{"n_head": 10, "d_mlp": 1728, "bias": "none", "extras": ["local attention windows", "value residuals", "skips across layers", "capped logits"], "init_std_o": 0.00478, "init_std_down": 0.00291, "beta2": 0.98, "warmup_steps": 452, "train_tokens": 1230000000}
Each number is 128 + 24 x the weight over its row's rms, rounded and kept within 0 to 255. Layers, rows and columns count from 0. Numbers have three digits each. The size before them is the row's rms in percent of the matrix's.

# layer 5 MLP down (transposed), 1728x640, rms 0.0341, rows 472-508, columns 384-511
100:129090125089101139108122114130162118136121118113099161135117151121123152150104134121154107110149127114162185151122162094122172133166119170080131131152131129099146105114138133135123134146174158143118162119115124129124159117160099123129131175130092111131111147149081089108123126168121133151111135115126133117084183135124090132099162136162159112086125105139119152088136129164129166079160
099:119147146155129100124097101136121176124112133154099090079155087137124150137139109131122167106125077141122189120156103133121114107115147094142108176132154092145107131130119147134154138141130150119132122122120145154114115121118128129092161115142145122117123147132108114139124123100141141153160104103111121122126141113072144130085121127158092137173140147087130108145116124148162131113084
100:127152133134186116106169121107147114097149144099121145111106121134125102121160147128108172121138139139121119158118120093101135136097117114074154128147147114128128152187131102138131127120128127101150142122133140134136149094115093088170182137147134105121108075137124157092128116105124164148134150141088146113123133093104111162131123135147132114174098126092140111112109142139094093105110
096:110076136103085100133096089136109149138147139063099121116091107121138131128109114125139122117165155130086104100141116143139130166119139118148131157093072138102085159132151154110157153101125128128134143088130099087146123095123130126144114110139105199127131107151109141138084105128132142146152160132146149136128106110107133131110138156103135144114125128128141115164160148143095135135119
099:090112083140154111114135148109124125120163174117139145127148123114134130100188092156101159149137077139124067137096141131132138169113129110129131128136104102159108132083092101132137126147118168088124183121093166157152159130118155092144130139158102160137113108151123139119109134145099123121161097139118092149161148098131143093178148129124111128120171163122085100176105185110142102106149
093:133081134129129094141083100069136072120120149128112151091139119150135126087110126123120125091150117134126083172140062115142151141124123137108119111134137110112136129125083138103125154134147141179143125124162122102117141138092110102131104121140118109108107148114129154165097088163144118148101156106131125092140115127113143135119129074114110112135130145065097151150188186126108091123130
096:124136140148092122118132156122168102143132147106127171135105116124125123138123127138110174126121119131109062149161142148098110127100126114110139106142100082122113108124154121129096137128123129139125102161097126148104108143154153164123120115095126109063138137145183131136153123125137116120091102140095100128101166052108124120106168118171148103145113168140113130122107136101103116182149
103:124147147128132163171095128122099142158102139120146095144137161154122100059161067090136142095129088192120187118127074133138106114155104119110113122168105105121162073129105130154152121136109116134148081110160102142131108125158141096151121085148138068167089145134133118103139152129088163144114108140143137113104114126092168111156156085100106122143192149091117143157134128137090147142090
100:122136165137157142110149099112100141141140112060121181144154143136165124169138118154107128112131127102145108125122119171129123155143142095165100155125111115155133098095177135104146105170129116109125134111136105144148138144112135119127133161111103111094146120072156192078105121125114161147125103111118127093123113101123125141128141113120114146157109126118088141152076119120087167111124
098:095111148120134113115123137090130143096139156142079161148127113145097129163136106115090156123134115121152182133120101100145124118124153137132112128138148153128107108146131081161114145136137150142086102134145117176102158091122187130124127113103157139152125167142140142174149121115168165065110126084127147138125108116080173111150114137121146114139080129078121138126135134135117149102147
095:118133090094096159128123149115150113113157126154156155186119148099085114132088114138123094145123134142135091100107144154149103107126146100153117153079097127123071110111146113144060062109163122146111143139108150166117113123114086141122148137137164136175122102132125139093118139094127125114133154112129123155137102109118148110130110126144094117077141135153163113164155154123169129211147
090:148132097122139110164165132172136096158129115097129118102119148160157127169149127107125132101109123138123015124066059132157139127122170120163182116122148147161145110121165135134169129110091136093116114159101121152142088160113107126138123151176105139111169105089147097121126094123177183115122119147119140153112120111114137158138147180118146157100121099113153152122122161128133155092132
098:129116098110146147155151136159079107107142122107112115139107101110114151147129072113118104092156096143133082162107093144136124121187097136093136107172142109112134105120151139132104135094133158135131125154131114144115165153120132122126094165155127133143141101094127121194128162113123087130141127128083145153143152143155123113122149106155127113099135143100106119151138159125110110120166
093:102117141133165115120135114151154088151108143132104138128114128105167117175106155123117122115131107159130178128165154138091160142139151096151099125107124178100099170162112147173149121145130124096140116125147133156100134156103080123131103174142133169141151134101099164165114109145167103141134109119133126105125121099134105098166104076161127126138102139099112094136162144139134120150107
104:109125153091157125145151133082108087137135139143104137153109126090096103138113086181126137155136140117120127103106179142158135088153099115093139144078143097075190154119141155106110151078108130148120143102102153086136150116175100090160134127131148115130104137115117150093080138113112110112120128138143082147141116125141144130141121125173138120125142119148125128162141164112126112136126
097:126114099107103156131126147127112139108135135143136106107150142129084112106141116114090146120131165142125174114131121103154100146123103114128155132108123119143129092134138144148158145126122144103133147136165084114092100152136097107136102122160142136100139131170148105131165119129135142163123135183141137098123101104108134127107123105152157120145161158160119110151138103109117142155131
099:119085085148178121105120119089162099126134096131142155128091117158125149153138098150125135121150128113138105080150133124137130114164147120097129138123165102127121151074105099109128118118136117113128130120124174103123147130117149112113129114153142161149148137085118127152134125091161141107151162130117184105107157120112089136171119135140094163156078155063171112140125107137077083175105
102:144117106131099088120127125090143149135142140144131115106129159141101109159057140102115117124095103088132164143124145092130144125118117088115115130129103141158089115128170120084122144111092099133135079119137094131152150142089109182073115143126146148107123153125105143112121084171095153134151155160132128112100170110137106171162108121141146102142150140128118119123090147137105090133165
101:139151129172142138153129096135154115141114144114112099119121114123157081146175176121110137138097121129086122163144114129138107118121133144119176146114122114110174126119113131125135135100168123112120118106155113121143148131145124112142165074147139117106117099174110142175080136118164105111152126133151141150154122156196141136128095129133089118175088104140162157091127128137139138091129
102:151136160106192090138131121078134132119144154116137140099118105102115132104114106109143133193164100154141120114124166148123137166125125126103182143158144115122152130126153089104117112105114131085161149185156147119141117122169160153115118119095120109146140115150146118124125141080118154104109094090152094125152119131100118164101111088107113118154138088130141131143162101151119153194062
102:124144122119141088113155122116121118094139131107139077118119152129111133087148092116127151152159106116141183086134119118104126115114093104079097149159136138110148154085144126135100114136082119101115119095096178110155085135123124105126132137118121156124099114139193110124127120128138107146113139143101164124104107130115114107127173157133135073141124157121102134093129119142152089066099
092:135105113164074104142121127162142136153111127092117120157104097106149138163129094131119166147114144117128135111142082092123124146112077110086129114122160123117104139127126147104204134156175159101158163130085125153137098116121135141130097163092114121196140132132108156091090083093106099106111150112176135138131147119121131194150139118141145125129171107123098131132143132141167110117108
096:095125146107126120116107120102131154182098130137097112140134149148128091134096133115172096154123133116137180115178112133129146153138142075126124153144149097084163099147096115138158134129116139149145151100117123141078111125130151132135123156119129148132153120138117121127117100104100109146080121116116132130110097146114141238132158132131147109104158146097115099112135117071110095128139
105:131109089113117123118147152150161118162132144141090129155080128106152137151135115090160123058128100158169147140133138108131105131145162087123076163124065134162129121116175129166054102098121112140122165152125112105116150136153160154131125121131101137120142134136124164185113119092125089164149152144171067131151133161130128165120142140135139107132120139142156134110161175120125124162154
099:163171102173128114175126073122129118128133115155094080150128109139129149146116120162115141117096134132100157157126100098142152112152136138154120143125114107067119127168168136100137130150108151139091106165111127103122131094131136107137156133076126077151123162147148121133121135157178152108164152128155098162124141130159127075045159147135123112108136125165125173105135168111118165136139
086:101155166124103086114108080110089096142092130118109113119114134115146110140142138097120130135130094119101012140090122108140092105164075124130136129133148157131130120122094131116138114137106147156118137166118124176149113108110124107161144088139128151168113126150098129128116162128127133115142141095115097129122106126110071132148119118149144174125102139093152105112128127175136137130115
098:124150179127107155154147128129141124109131127148106168176154084089083125080111102161177067154116174107114099138137138179132143141156127124142126174142122127151091146168150151165153122087109123134124105149113125089117159142129147139100112135103164122132114120128132080104129119117089129145094096099112156162154110152122117134121144110155111120127132150147134104129093165097140147175106
095:156137122085117139148116158127168134170152113122087115170179121146113109112150099151119118149126139138136199155105147125132125145108135096143135120147111121161121113104105140088116124127144116104134100136123119145155162149146140173077119106090123176163092123124095147113147151131156149127124155148151143167107122185137100168083115120103097143138130148148103134102130123108135087169114
102:120133091125145169149099150111130113141161128124169162123135153137114107114138117126095145161126157107140150144116129149139135174120131101102156130152122121108131133107151139180123116151114156121083131144185166074077171121149110094152141114120108117118133125133151143096096145110092130059155134139107107124158160143157157138111113129122151163143112116167103132146129062126103130131142
100:145155123125123128125118121122119162118116142146152127140137145081106135142122093093132121121085120157153117146146117162148096117123146121150122125120153121112131124108125125157138144113135142116124194174186154113150123113116134124096105091124163135144124171096134132128130110132179136129124118129121152080124121141114161114120121117143181147171164166135097140165167088106097150112107
101:147121127129138131137161159146091111142133129090111159142171098132107157128126088161159120145128141143156132079125119101143163172084184139145099088204092146187133146096127128139126183181098164124115113131092094149133083110172112106136077132144128142107126083109166118132111161159098127130135132139122106125146133128148115081137129105110101119107188127145109114104159162148128107119160
097:094132138102150133135156142132137099171145126176097098132176112120099152134151097103078104136126141109132131149165075124101146111144114140110113079105107135099113094115079138174172109127122136095112147160120104168151138147148132100107136176136116135188150118125162100111112111139119120135097177118128122127155131130104130142166145123140109078119073132084130104127075138106111094109153
099:134142158164148106125180126148092090143120125150078126113144157133117140059150142142171122114105133140134145132155115159101120090151151129136105197149150145109121137125173136153116133130110151115155086159141147097143134128096143121101103137160107116129099154150096101118170126134125093093050144159082121127133165145094119120152164117147122097153121133101148136151110150066122124145150
103:162101104090098111111130112091125073076118131133111102116092135098151155152117198150105141146160147136128174124124155162135118090107123084123103108094153135097077154123152171165099122148149141109130116139116110109111101172162144155119099149118163117129159171132110145170148096113134170136134159153142110101131175168116111164108148118140141143186122139111155124079120108130117085102125
100:133099133145112164095129128108121133119123077122137123082113155119150124138139132153090114150137154119156119096108132121153148121103094101167087109117108111120172127141161113146152112175132152111177135129135110096115131155095129153151165131130144114164163156147127132178123127088138122103112176160108084159125150136122136094160142073097148119124136110151126140050131090156156099179101
104:142111129100159150128128141129144118108079144176116142109086115122171130071146131155132117136105135137147142113116115141147157153154114114153090068092100130097109109123174145177140160124156127107140102145104150140123142102128138142119113144166141164100112173175115074143136090122141134147118134142088111121153157121114132123134159158101128106094098118135151147086176154110135115138163
101:137097104169149119166143104135136113121146164137116131139119079109118134171132110139146133132120137097128111075118111151090150124147118128144096138060114124116109095126071147105174151164148134125133135105127113179143188124133141150127096168087123095092108076123134150111128087081167137130114114111144162132154111124130193103131089107126087102130092143174113108165127099186112107118125
# layer 5 MLP gate, 1728x640, rms 0.0379, rows 473-508, columns 384-511
103:143102129108118130134115111135103127154090092130140119174149130109171134092145151174113108162129140163127113132088160156113105156084107105117144113126130088138115138111159142108116148165150084140072129106153137162111147137145117122139136082137133112121099184123140162138145114163140156109112150101122138134101179099148100115133128136136079135161130160121115090115106115134121115117117
096:122109122150147120124096125124122126138100145137088131116131127143110102126096103118154127072129152113151129125133160133116138145170097102115141152126117129101107105075111105115147122131098119163137125150134129131119139099123109097132118110132105135194123167123113083141140101134109112119109142119161131139107129098137136083150114120139107109152107099098092144057090120125142139114096
094:093121154117079157096162131130150093137170125128120089139092127098113160133146114130171139105127127127137141111139144119162112125091146165093134112149138106139143097142138143102125126130106102172162104137124086136148187087098111123091169158142123108111106111140164144138159177120103128125136204147146194120090106103158115129089083168122127124138178126096120070125122113108139102122114
096:125102127148158150117198158096121098150120123108138117144145138102132107102132119130106111124071112145158112131126126124173118132105149106102171185147128150104189119133115127124147086130121143122130176142129131096125140118084147116127108126122066122143117156193153112114157096120103119112206092105164112121177162144105107126142111108104113114153120138130109155134127160091156154151136
095:168152122098105148172154123100107098181169113114108126103136145153134147127129073109157157159142143158124147144144134178137111118137153110104111121168111119154133112095122126162118133143126121107085112099110167103122117124066126125106103165144114173148105117094129096153142079155086116143111119139138149118152127118166155144117115099139151129139136123117116154125144102125114121124092
092:097141152108156161098141167113106124122081122150188105107115118125088144104124149081132135127104140142170118136144112128095123150158121104132114136157121139095143126121142116125117155125061101093065135100139106129131108145112115126150129148134123123150176125119153163150109134167166115086118154151143135117164137134105121105130160156120114170149180148101108105132100106140123108120113
100:096149167134131140128103160149111070156078143101121134147128116078107159114136142115105071136112126164198125128124155122117139172169086095151114130128115102137129152138153130137115140153114112114081133130162048107127158073113132168194167141110119104113144097134156089126101146155098115118153138125121150142120130146132137128153104109123145156155156118146145132149094155105119164200148
098:145162125105133096128114111144098123148103152106092143078155165132141162136127145127142080161110151139094104127136106140141141150115151090153122133078135106166171175156140155134080140130157117137141112123140154085137109132135188164131083134102133114149078143149147105121100088167125131087143133086118184125146153148134093124153176143119123104108152122117123109144129138158165132152157
106:117153173155113135117152127123113120195132118118085143114117111108205151103163128120167179127083135184119090148118162112114087158122139096146177103116144130127143145113139080114099156149135114132111099138165133150137150160149126147133116105121130106121129144119136145120133153144148161168106123160128143151086119138188113165121177170104111095146124120124113139101119114122133201152131
094:169116119077111115150131144103140123167141153142141179127144152135126141132132144097145112136130064144129106086080126104161152112107106134092135140088166123149160132162168122128105122178181117137158166153119162177159150091107115117100135116129159085108132099160100166112113148100147137151138156116131165142125089113136122160134147183117144128131148139159118108147147121135159115163136
095:150133130149141139100137134120131186145162131132146094102114099126128116108170112125145154093087116160106138142079128133142130112141136116136135119160112144090089152117162158119103142171135145119114108122093124083147103161120100148101124104151126141120143101129159145123137123155106162112123171097063120128111147137150161140139108146073097097120127130099108120096125144134117121134132
100:147139103135167124074102114144136131109137075144155145124130094132157152092106127108172124112137148152122132119079103118127111102092126136052108128142156122162128105087125118102121137135116146148135130128129107106211129137154129107137128149123138143103132110164131103078108125151147137099133186155118136087102117147169120171112132090128168089113098130131155134072093134114152117126071
101:122126137139105127159151115138101108149130133110071161158105133124132152133157126106148114070108125141131127163149117128180154170127106105117145142082117116153122119075146132170108140189142109151103108126098081151111118091151100102116118097141123110135125155155135096145111145091108133126133162138113108101108137152114141108088117103142131109147105119167086156116122119116110156129127
103:143107108180136144087162157101141139134122157129135109122127141150135157058119119137108152165124118183138108083112133189111095168130130089140135146117131085136141127122118147134104128062097121125157170136138191110143144110156169055135102137108191082143117154135087112116131111156048121136102145104112090182156114129121158122148165132110151127115130115131116155141082148116088134094126
100:133087133117139121146078080126178142133124116130152170168114113145117150118119135147087149110164122117154130139139167141103153116101109101189132167120122122128108122151122096101167134113091193142130123156112162140100146159136132132093115143125140081127124156101126193164065116130137080107147099125115118183137131133073116081131161100111116157123110096088124125151110142099114127077140
099:124135126129210134132163108101121121133115132128125076157119123127083180109149137121150096136096107139153130138081155144146136153129136131117146121122121144116130162068154141118094117157124146126151166112153095119128137085118126174129107114146114125146118124142122127095142153169141148141101128119139083107151098127172121113152125128110125153114168115125131123178128115156140149124098
101:135177135124091125077176138091105142140088166141115145102150089103119134143162145138143111129099147116161122115104126107115116103161109156150160105128139100153088125115156099141084110103120105134131112147142104129120153081137140120140119136110180118129095191153149158149105137118138127142128162125145104132146152131108122094203132126098125154182134112142132112150084167136136123142150
096:129144099141120150138127125127097131136131091146133115139116082143141177128142125113099138092133109143141160184110134144085099122089175139141158142129114128132117096136106134162103099084144112149111133150157121117145163146080118112157129120119163115145107120114138140179128105065115086152147162113116125148176171147133159103138116120167123111140111106129160145133141193145142143138104
103:089131131122160123158151119136161126120148106155135128132131129109103077173086137125136144116142110154144109122100114119156148099148143094163161175127149166182146114085124094149139157128107074111124113077162105164125162127121110147188122133113134116122117144146054146193100150153129113141164142093120154139132145107144138114091134148131129112113116137162117104145115123132142104133161
100:107077105146166159085085139124150091113133094165158167134137133139120140117115139113189127097143115120140144128140154135130119133103116109132115182112093082100115126093099082149141141163119068105119153150151102180120132131143147123107110099121169103116143130088143083144111121152132111143149161122174144123171121140112171116117114173092080125157093064139101124133140136140083144131111
106:174123111139158170127108112107155104108152124136135137129182146118152136150137161094106132109149132145153140117110134135173098083157137161124156122159137126138113155110149110133032133112088133166105130113106129092114149176126103099123127102162145140114132144146136117160170110170088134132138095156109128119151104133162160103120120138135090137135130107125131119142090141116116139138175
101:184170143128136133128147143107137087137170118138155117121116133148149110091141126113114112051126120164142125161131130112115139155133143156110149135083091109137112135130132120137120165147128120094166130117138156100126129136161178135196116136115135111119107163148119096145125101149150145134091136133114112139109148160163114141139172164086161137172137113087139113118135123142081105139147
105:162116107208129089100135140143156110117126131102152193136135126138105167144185146124149123129132134109111116177130118061144073142134099207135141121138124170153145099120134125112177148070110122136099124161139137146154130122108112140142140108165150133135131169156134130124102067082156084094114106122121122142105124134135124112143138122168121117155109170129110142131154111130111133137159
097:097106121091133109121088127127124148104131163130129141143128124140114121139102083185089101079128125088178149142090089092112120173134122105136128137143147155135123121124131126118138097157135156145102112110113145136118101144109158132094144112118131182176170150066099101089083147093096141119099097132127102140141123138109119112137150122126143136118160158086109161107129109132108107136150
110:128128142134152106168115108133121119131120176109115124111148115151115151138145145149117157121158169146110089130118094110179105132131138089111166153110166081124132103139074081106107104154160100173143121126115126131127152109156129143141118110152157138137129180117117129124095091119121125142107147123125123139112130160114101113102124100144132110122150121127136149119095163125177143147113
097:101128120110134158143111167175152134088106093157110130148151171109084114088120092120154120167094130104105130149122126152169127138158146114142125185179096145132135121169131104136112134128150130133148086149144108142101123095113117160134138125127160132132100127109160099063117101118125116145100117160113130118143126132071155158122113154166092131124115134185096095086113160065133096119110
094:185095124161164117145111098153088181137111177112137135141143138124155113084172129113164134098111152125134140140186147143126124165168171134155132146150102144113135133100158118133150134104114124165140075170153116115171127094090122147114146108141110079131159151096118125125111093142124113145139149172133119116133180113133140107090097121182128137156137094187143130100123172079087092130106
104:137149122153114139110110093137094078114100163124120113141160209125126123134114154112091100125115138131104112093146111166125153125099100078093104172169121104134182081137146142165091129162095151120094111114107113146110115114149121136172096124135108158130135106159118136121124140096133143135128153141115141091130126150104152106135137184130086103127092112123160127187133136098130126125136
100:111116150121121195131132138116107146108127113152107159151100129130133126120102138102124110167134186115141111153094106163103135189086134069088128108112093089134130134098153142143084116093104092137124118120139132112118151101146113109172095145112183089152123143166127128139096144111125138111108140110128135126139093105137164097081142154110136116158167120131087139138093135169166123144122
103:149119141142156143126142100138146124139076139115141126112095132146105126154109087153155095113137119158094127108145123127137120161163082137125178141092147138072138143161123116134111147116141144128121132122132119134127159133106090151123150103140159126140138143159126113089137093142133115123134134142120108123101113140126155120159146139119114133168120169078126173116137172096131128139082
095:122097122149105087191089172140128132133148150136147074091106133139133142161091140126116121115151125132139140163134130144163137103121080114139143136130108128085127100119102105147108133109103139112089171130191144085111137137109126124142092095088138074120102127143092160154116125083112136156130144143152143162115110147116143118163114101087099096104121134164175133162076140120085129140135
094:140093121125119164160136132095119106142140116127126136064134163131172115112138137144200116135083117138112142131105138084172117192150145092130161179124139118100111094095103149093109122095138095110133129151148089126148176166156169124168051135156093129117096155146131115128127115149118155150131200104103149148141116158157131113088142102153115133125139132151134113116112147113133144120170
103:129099136119148141135113106113120121138066123116078133147132079120157124096116118136143141097114159162139114138101126175144114153104135127120116118123159096111130153117161098109099153135128142158112098111138119118147117145134155092143129130117119138139092120139135113103125111112144144189120124150119158130119096151119130151159123096173123150149153106118146134085151107113108084104106
098:130141169080107153104143090127108090154134125102115145141170142140104142101123098112140136168107130144163111124101110137126133067142134139180121129145094121104144139133133146076131110087104077154145115110135123138136097161139149165144136151117112126158106110136119133139135149148144136153107118129141130117156144090142117148109113167155163081162130117137166111114111080121125101092110
103:184126145143148138113142105130147087122114111172111115087111098137129117110122139100135126088141118137140112109133146110117125156150092104134126140111165133137105116153132102111144117086124151133120170150100145168106136128140117143111117146135129145118114095118106101161105125157178149124172145077113107121149176142118157161108129203127118132116100121109127194118128103139146102112092
094:142122124122153150147110145104105120158099090168123139134125120135126134127137156136082102132140177138127108165128125089114118125119157116169119192105116089092115161114091128096142116127100138129131159118126143132119144136159106148146148130143157057121177110163138132089157159111188138131137132133123109145079128110099114124134105171128128128113109147105092132118151147140125144136091
# layer 5 MLP up, 1728x640, rms 0.0377, rows 473-508, columns 384-511
107:111153109131137161110134126129088139131086098122107077118133149092139167110150129142106084163166093148164121136113126124112135169117136117156127133178118119170155120154147128099148143165147100117080081152133138129084125099104096158154130128164111101133119148136198177155141084153145158147090151117067111131104152129105113124100154105127085139136070125124112144133105141116120132092131
099:127119138140130117081149122145156109112107109160123111151112173145123115118116107143164105113136119106140151130151130091095116166149145179113099141126109132144155116133151167150125115132133100160129141134118092135095123124116099106102130138099148139120116099137142119154112128131179106071098128169122179140162104134158113121157085152137120095146143113171145162128150196119119123120149
095:119122168152125130131059086103119098096150116118112107116106138139123129148104138088123119128124167112110120150088165116156164089153149165168148120117116129098108158145120120133101091164154129127094134129122152160132130102119085123116113120107108135132159127101153127138144116153100158132161123155162176092076096120162141117115166168151147144142139137143121154169143118122135095120130
099:157129130156128106189101116169133118143106151088147112139118134160138142097150152120122125129175107165108145131130118100158124128140112189140118115107106139096083122123138103130080124146134152109126098146110131135127138159135127114079141129153150118122092161133125148136125103168108106152110166131109088122101124134149113135124150095125125136153108078138121091119151095103092125124104
093:139136116092102118117156144164091164134144117115133103108165091124097157123134136133099144091121133074099155123107125091101113113133157104133116110142163131169126064121150131143107146085184125116128146129155152140127094137160112135110139137100136121124130135191136147125140141098140120125153145068132204096128132125145118108123163116148143125124144143155144133083120099110101123096120
096:142133102133134099148111117146163108110107125106137110116081129183085141140131112076097147098097120088133113133201138149196150109089099114156109121109166168131106111134165128091141142143129122095109135101131150081141133121125148152116130120145108135150110156100076123132148109148151116129115135157159131123117091138142112116109141122132158103130153088123142159147156098150138153075138
100:124148135126120138129102117143112130181128124126151141140171126135135130091168132104161132078123090097127138112135111112086129124132097140111143149108107136162147132181113144138140137106142154085102155119110177140131099111112113116146106126097122161097139127146085123103146148145119124092097134115141106125109142140131142150127087150109096140147129156122104131111140152107102124119137
098:107155102108126115145096156105141122100098083115127103101096171145085140150193118138057152160116109086149112094129104132111112163119119145113140136145135132082179113128117120161105105149108105159140146085138161126154155122134126096147114156077134109108120157096090140098119137162067131125121118122134133126153131141143138160136167131112087105106113136127126158140108130162123101079135
102:133152136159171077137076127145148147140117145090126105095133094107126160124159155144184184117121166116114123120176087143085105112075141100119147092100116098152105118146132159151165109147122135137049116131173120111082136100125158137137138133120115135154113150092149090142130156119132137131120141128124173180170115181115131135121098167149149126096139129099135068125121146127124128147149
095:144144115181167159192103140149148102099124164147126104104124139135163101151104084117153133125174155121126132194114133115116113124138117096107146175137114117110135178092160107132151131110114106101153146126156098116111169136125155142163137135139119151128179092099149138150094104127152132116113099106086131148161103124146136111129131139135154174140116130126086116154094126152111140153151
095:153097089090170125113124133127098137083174156149136159154145155136117139132140077177117122110127125162164125155142141134126134146125146139117129147101130135097141104118089185092147111105096108146131108145140137114134102114135102074138106148126140104165115196111140087111160119163155097153132134133135111111146099119120129090119113150134130122140149133139108102128109098155148120097111
097:117176133112145124097155132131124179126120114125085127132126115139157082122095135126125085133084122147127127113124147100103114122112107134132140099125125126127109157120128108120126144110115155169082141109099163082146094171101163119148157111119110139145133121130136134178120139088131097127111130177159119131143103161129129141129109144149149155124182103118128126105142163110143130097148
095:096113092133132143126145169153104106134154138132154110143186113134150159143109120066090110153107187124115131127170139105163142113105112116135134146103126128124144131105124161149146140126146144129123142111088157111133125100116104137123137140122135066118148102136126131112134128127118158137125186100127103131123172175131111162141157165092159113088154117121105106127131127123154097135121
102:210142124140115091153103113129103102073136151128132126143138153131133134156124127182125099174085148099126129122088133095148122094144123131151160103154093112162148160141137113148131134153107134121110090142117094097159141131124132120156080150135133114146112147079122089129141086133140102132129125133161179135155066111133123156140110153149092092149139150143127109147101145154120125114112
098:118157148159145107102112134111110121132101121160144115170101077125127127112127137122116108122097168074106126175117171121141167131122139080144130128107123146118077108177136135113138105112087150108082125154130111125114130147129137116107103115085129128127133086141131076148085130182145110078082127141133146099135110125156134133214135153128124165107136116102154152149157114120125124144131
098:120113064150095114169123117134150103151154124113115163122101155129106127143163132107166131108160107110149103153113106113155130132145135097095120150134102159103133104177120171139163160150134121135127124140088145149115128171138148134161114148113122114138096129129133149122148117089124125124113138130124194128111085127118151143101083105165128129111124096152138127125139158113121130165151
100:097123086110137152079160120101106133118106127143151116149134136093178123140113156119138060137168108100151117144143147109130171180122135109110113132120120130151135137146123100160134099126140155140145148109127143124142111078116115155095118141129115116090120116146113089110114113096118099136125121130135095109082130150125159113122121154100148083109163124113122154152166113132107086118104
101:104159069155121120133098120100104178155142136133144112074151085135101105188136127158142103151171136115130104128104125118092121095118090107139118130118132128153096110091112098171126158110130144142133100119148125167086108124125180123093129113162105169184139168156162144161108165119159166098107170130126132142118103174119096093088118128137098123136109125145090090127142109132151140151160
100:162118099127123119112124108112123082159121094122160167086122153073113116136107110163093142143170093111128133142091154156139126150166152130116102119142116105120094098137125136141120150097121097145146115173125069193156151162144152170135107112126130150131132103101179075108146126157121143151138138147154120155113141117121107106081141085161102093125118110122125142161115145118137091195130
102:118133107105174099111104116151170089084098069101168172126132150106117117113105129155174157137151150128090117112112151164136128144109106128086112159120080117114118127116156126119133124126129108137111151146129171123077134139155096107106142105131126161106129076067139117175132169129134134132141150182130131093149133126134165163124126111077077134137144143158082103128147148145149096132143
093:139170138112152157146126079077120114135146166178123123093138146155123142167154158122138107138112099154172129127100159125169112077097170167163175158132139111123130119115139094159110116116122112114068107102110124114090152136127094109149085093186159162116130149117177158125173175165125096132153140127083156128159110107164139099113118133124102092107120162127100150158135148109137143151153
098:116115110107103140136146105114136132111140095113160134133131175143157111109139137168116062131162145129155113165161126100067163103114124133144130129122178147169109131118117111127115132166098137143127123125124141116098114076103123152101116135141140133213132157161138144100171125115135123147116093144114137132109110136116105134159160121037136153097126146122085130136168133164124157131140
104:126104122125127151119100094113092104154121146130169112129127129150138122105164147129103119088147126133111151121088077125095106111136067110159121146158193126132174116105128127140099088127141093108078117118136095103150132088139186106137105112157148137119163132087146114120094125117135139152138148131166128170151147180116121125126118142158143138141110126124131156136121103139128083129123
097:147104110110117127102125129108158104165103113145171171162101124088116088130115120137125164124131110132140130120159146064144096121125104093114141118108181139140130156174112128098166117124112153049142139147128091137081156112100138131150143160093075113088089068143074092127105167141127146180139125118087141135112129081153115138137110115110140131179120183123163100139138127134129145114156
098:110111124129098116150114100103137145178143121090109146108137140108112156129190117105110167118131120149091152159156118153115159117122105139100112135121148113120099117118126142113133147120132142148087095104143112115150092122178125082117135110133151186124146097117117105096142120134119135144117128130128142120141116060116173177122105131141154129136129152163141128106167153131128121142100
098:150138125132134084164105128117146138111141132110124128130128131164142164122127107136143172108127110156121122130117128169149068163144119117111137191126112132145165144035120107141143154099126116135128080134143143106173101132081124130139150108118136127107155122170161140147138148150155127140109161122100144175131090170182114093118189151141115125162129075089140101160136196160128098166131
093:136150155167150130132129120106128096104119096129108066115150132138152153123111124112103094102136128118134135101109174144170130110130088131169134123160157147128136166096078113116168129146145106113115122169114132128134098138129125108162125096148144148104097113127084121106093142129124128133099130143140159062154139127095160105113101092129103153081141124142141152184102137135121103124112
104:142110159103188140099172121132131143127136116122149138128119127078130138135151153142079126149111098134137166133134094118139110160149149122107134086138160142137084173130164123116155148140150139146177119163118105060126113160133102203096171107118165131099096125148124134100140061091169103152141124141121089142111100135155131187155142108119136117172122090142112096126128131137137114117142
099:126170160114160121150120139129143119170135142117136120132118142127158149114164109141106090100127148150119144113100116138177103128155092105153092104149134132120106130166149095138131126100079155105149121161135164146157145115154074144142102117144104165099133102128144105193104166129127097122120146103167138137134138125114116157139086151094169081119104109115133113163131152145130135124113
100:155131121120102117096098124079127167099167083087120137166125123137098117117134150106124136106121119085119158172180098139145132163133123187127102162130106141146144174090129104142148176145126151099122113128187125076130132122106152148133114137081112176127133137131081109107134127139126182102150082126096132103142104125096110165094164100114095116117116136144118119103132122120161148109141
096:152144120153138119132110119178139131117127140148157125125119148156118154128138119150070131141096119146107143145151117131095097148080122119124148104140064131085132168104135126123110166140179120141129103090095120147150148142167107170064100183145147131113126114101175170126141121125157116143097137096145121155135135110092122126120138164133073140175099151114095126096145140133159127169157
098:107138142135126110123156161133084132123099154146139175118137116155163123149133115130116108120139144154126134112138116110106106097104122133162127131162145096126125119153138106125125136094075177091162090134157152120127148107124145108103164140125136120182103124112133127095141070110122132180118090117081123114160105118094105155110158145121099159119092164123115127101103100155133148130166
102:094122109108092123106153153137085159114092161150112133123149146098155145127119134176138150082131163125128112138128116132095139134117140114130134135138140106113164149148127167123140153135133121162109087090135081163165112112116141114097165149126130117116103093144133113117117116108137110174178129126156139113141142157118128156134135098112127128139139128164147099160158073105141141114148
099:093153128146128162164110116122109116155113138144193152112100163119116113140134118139126124177149161073112100133155137113107162164118137137132075140117121142162137097196170141145087125130139146112137164136099131115118146114139175131112123161162139138080070119143125120112135125131136111133096160147143081113092129119109167134113139126153081100126120098104182114128144141123134096148162
103:132112083143136121134153148136110144145101137117146168135120126124120143165058106147100144129158151126183150103148134127163113132172133120160121131088146116112155155096125148165100134140134107151132142116154113098150158150124132130115132118095178084143148138126135130140137115102156117130126139165145142133110144178113100089186070138120083114098131131096174130112108119091118141102161
102:120086143136132148160141110102112126140137130143118131173104093139070141117132138101123129149194142130116133121115144131127147137144125118171127140124114144139152103127153152151111138129150110134159124150169130082169172084165148105139139090135126132136106130163118128113113115169105117164113144145126134116096151120115127120127138116137135119088143134165117091113134146143149108145133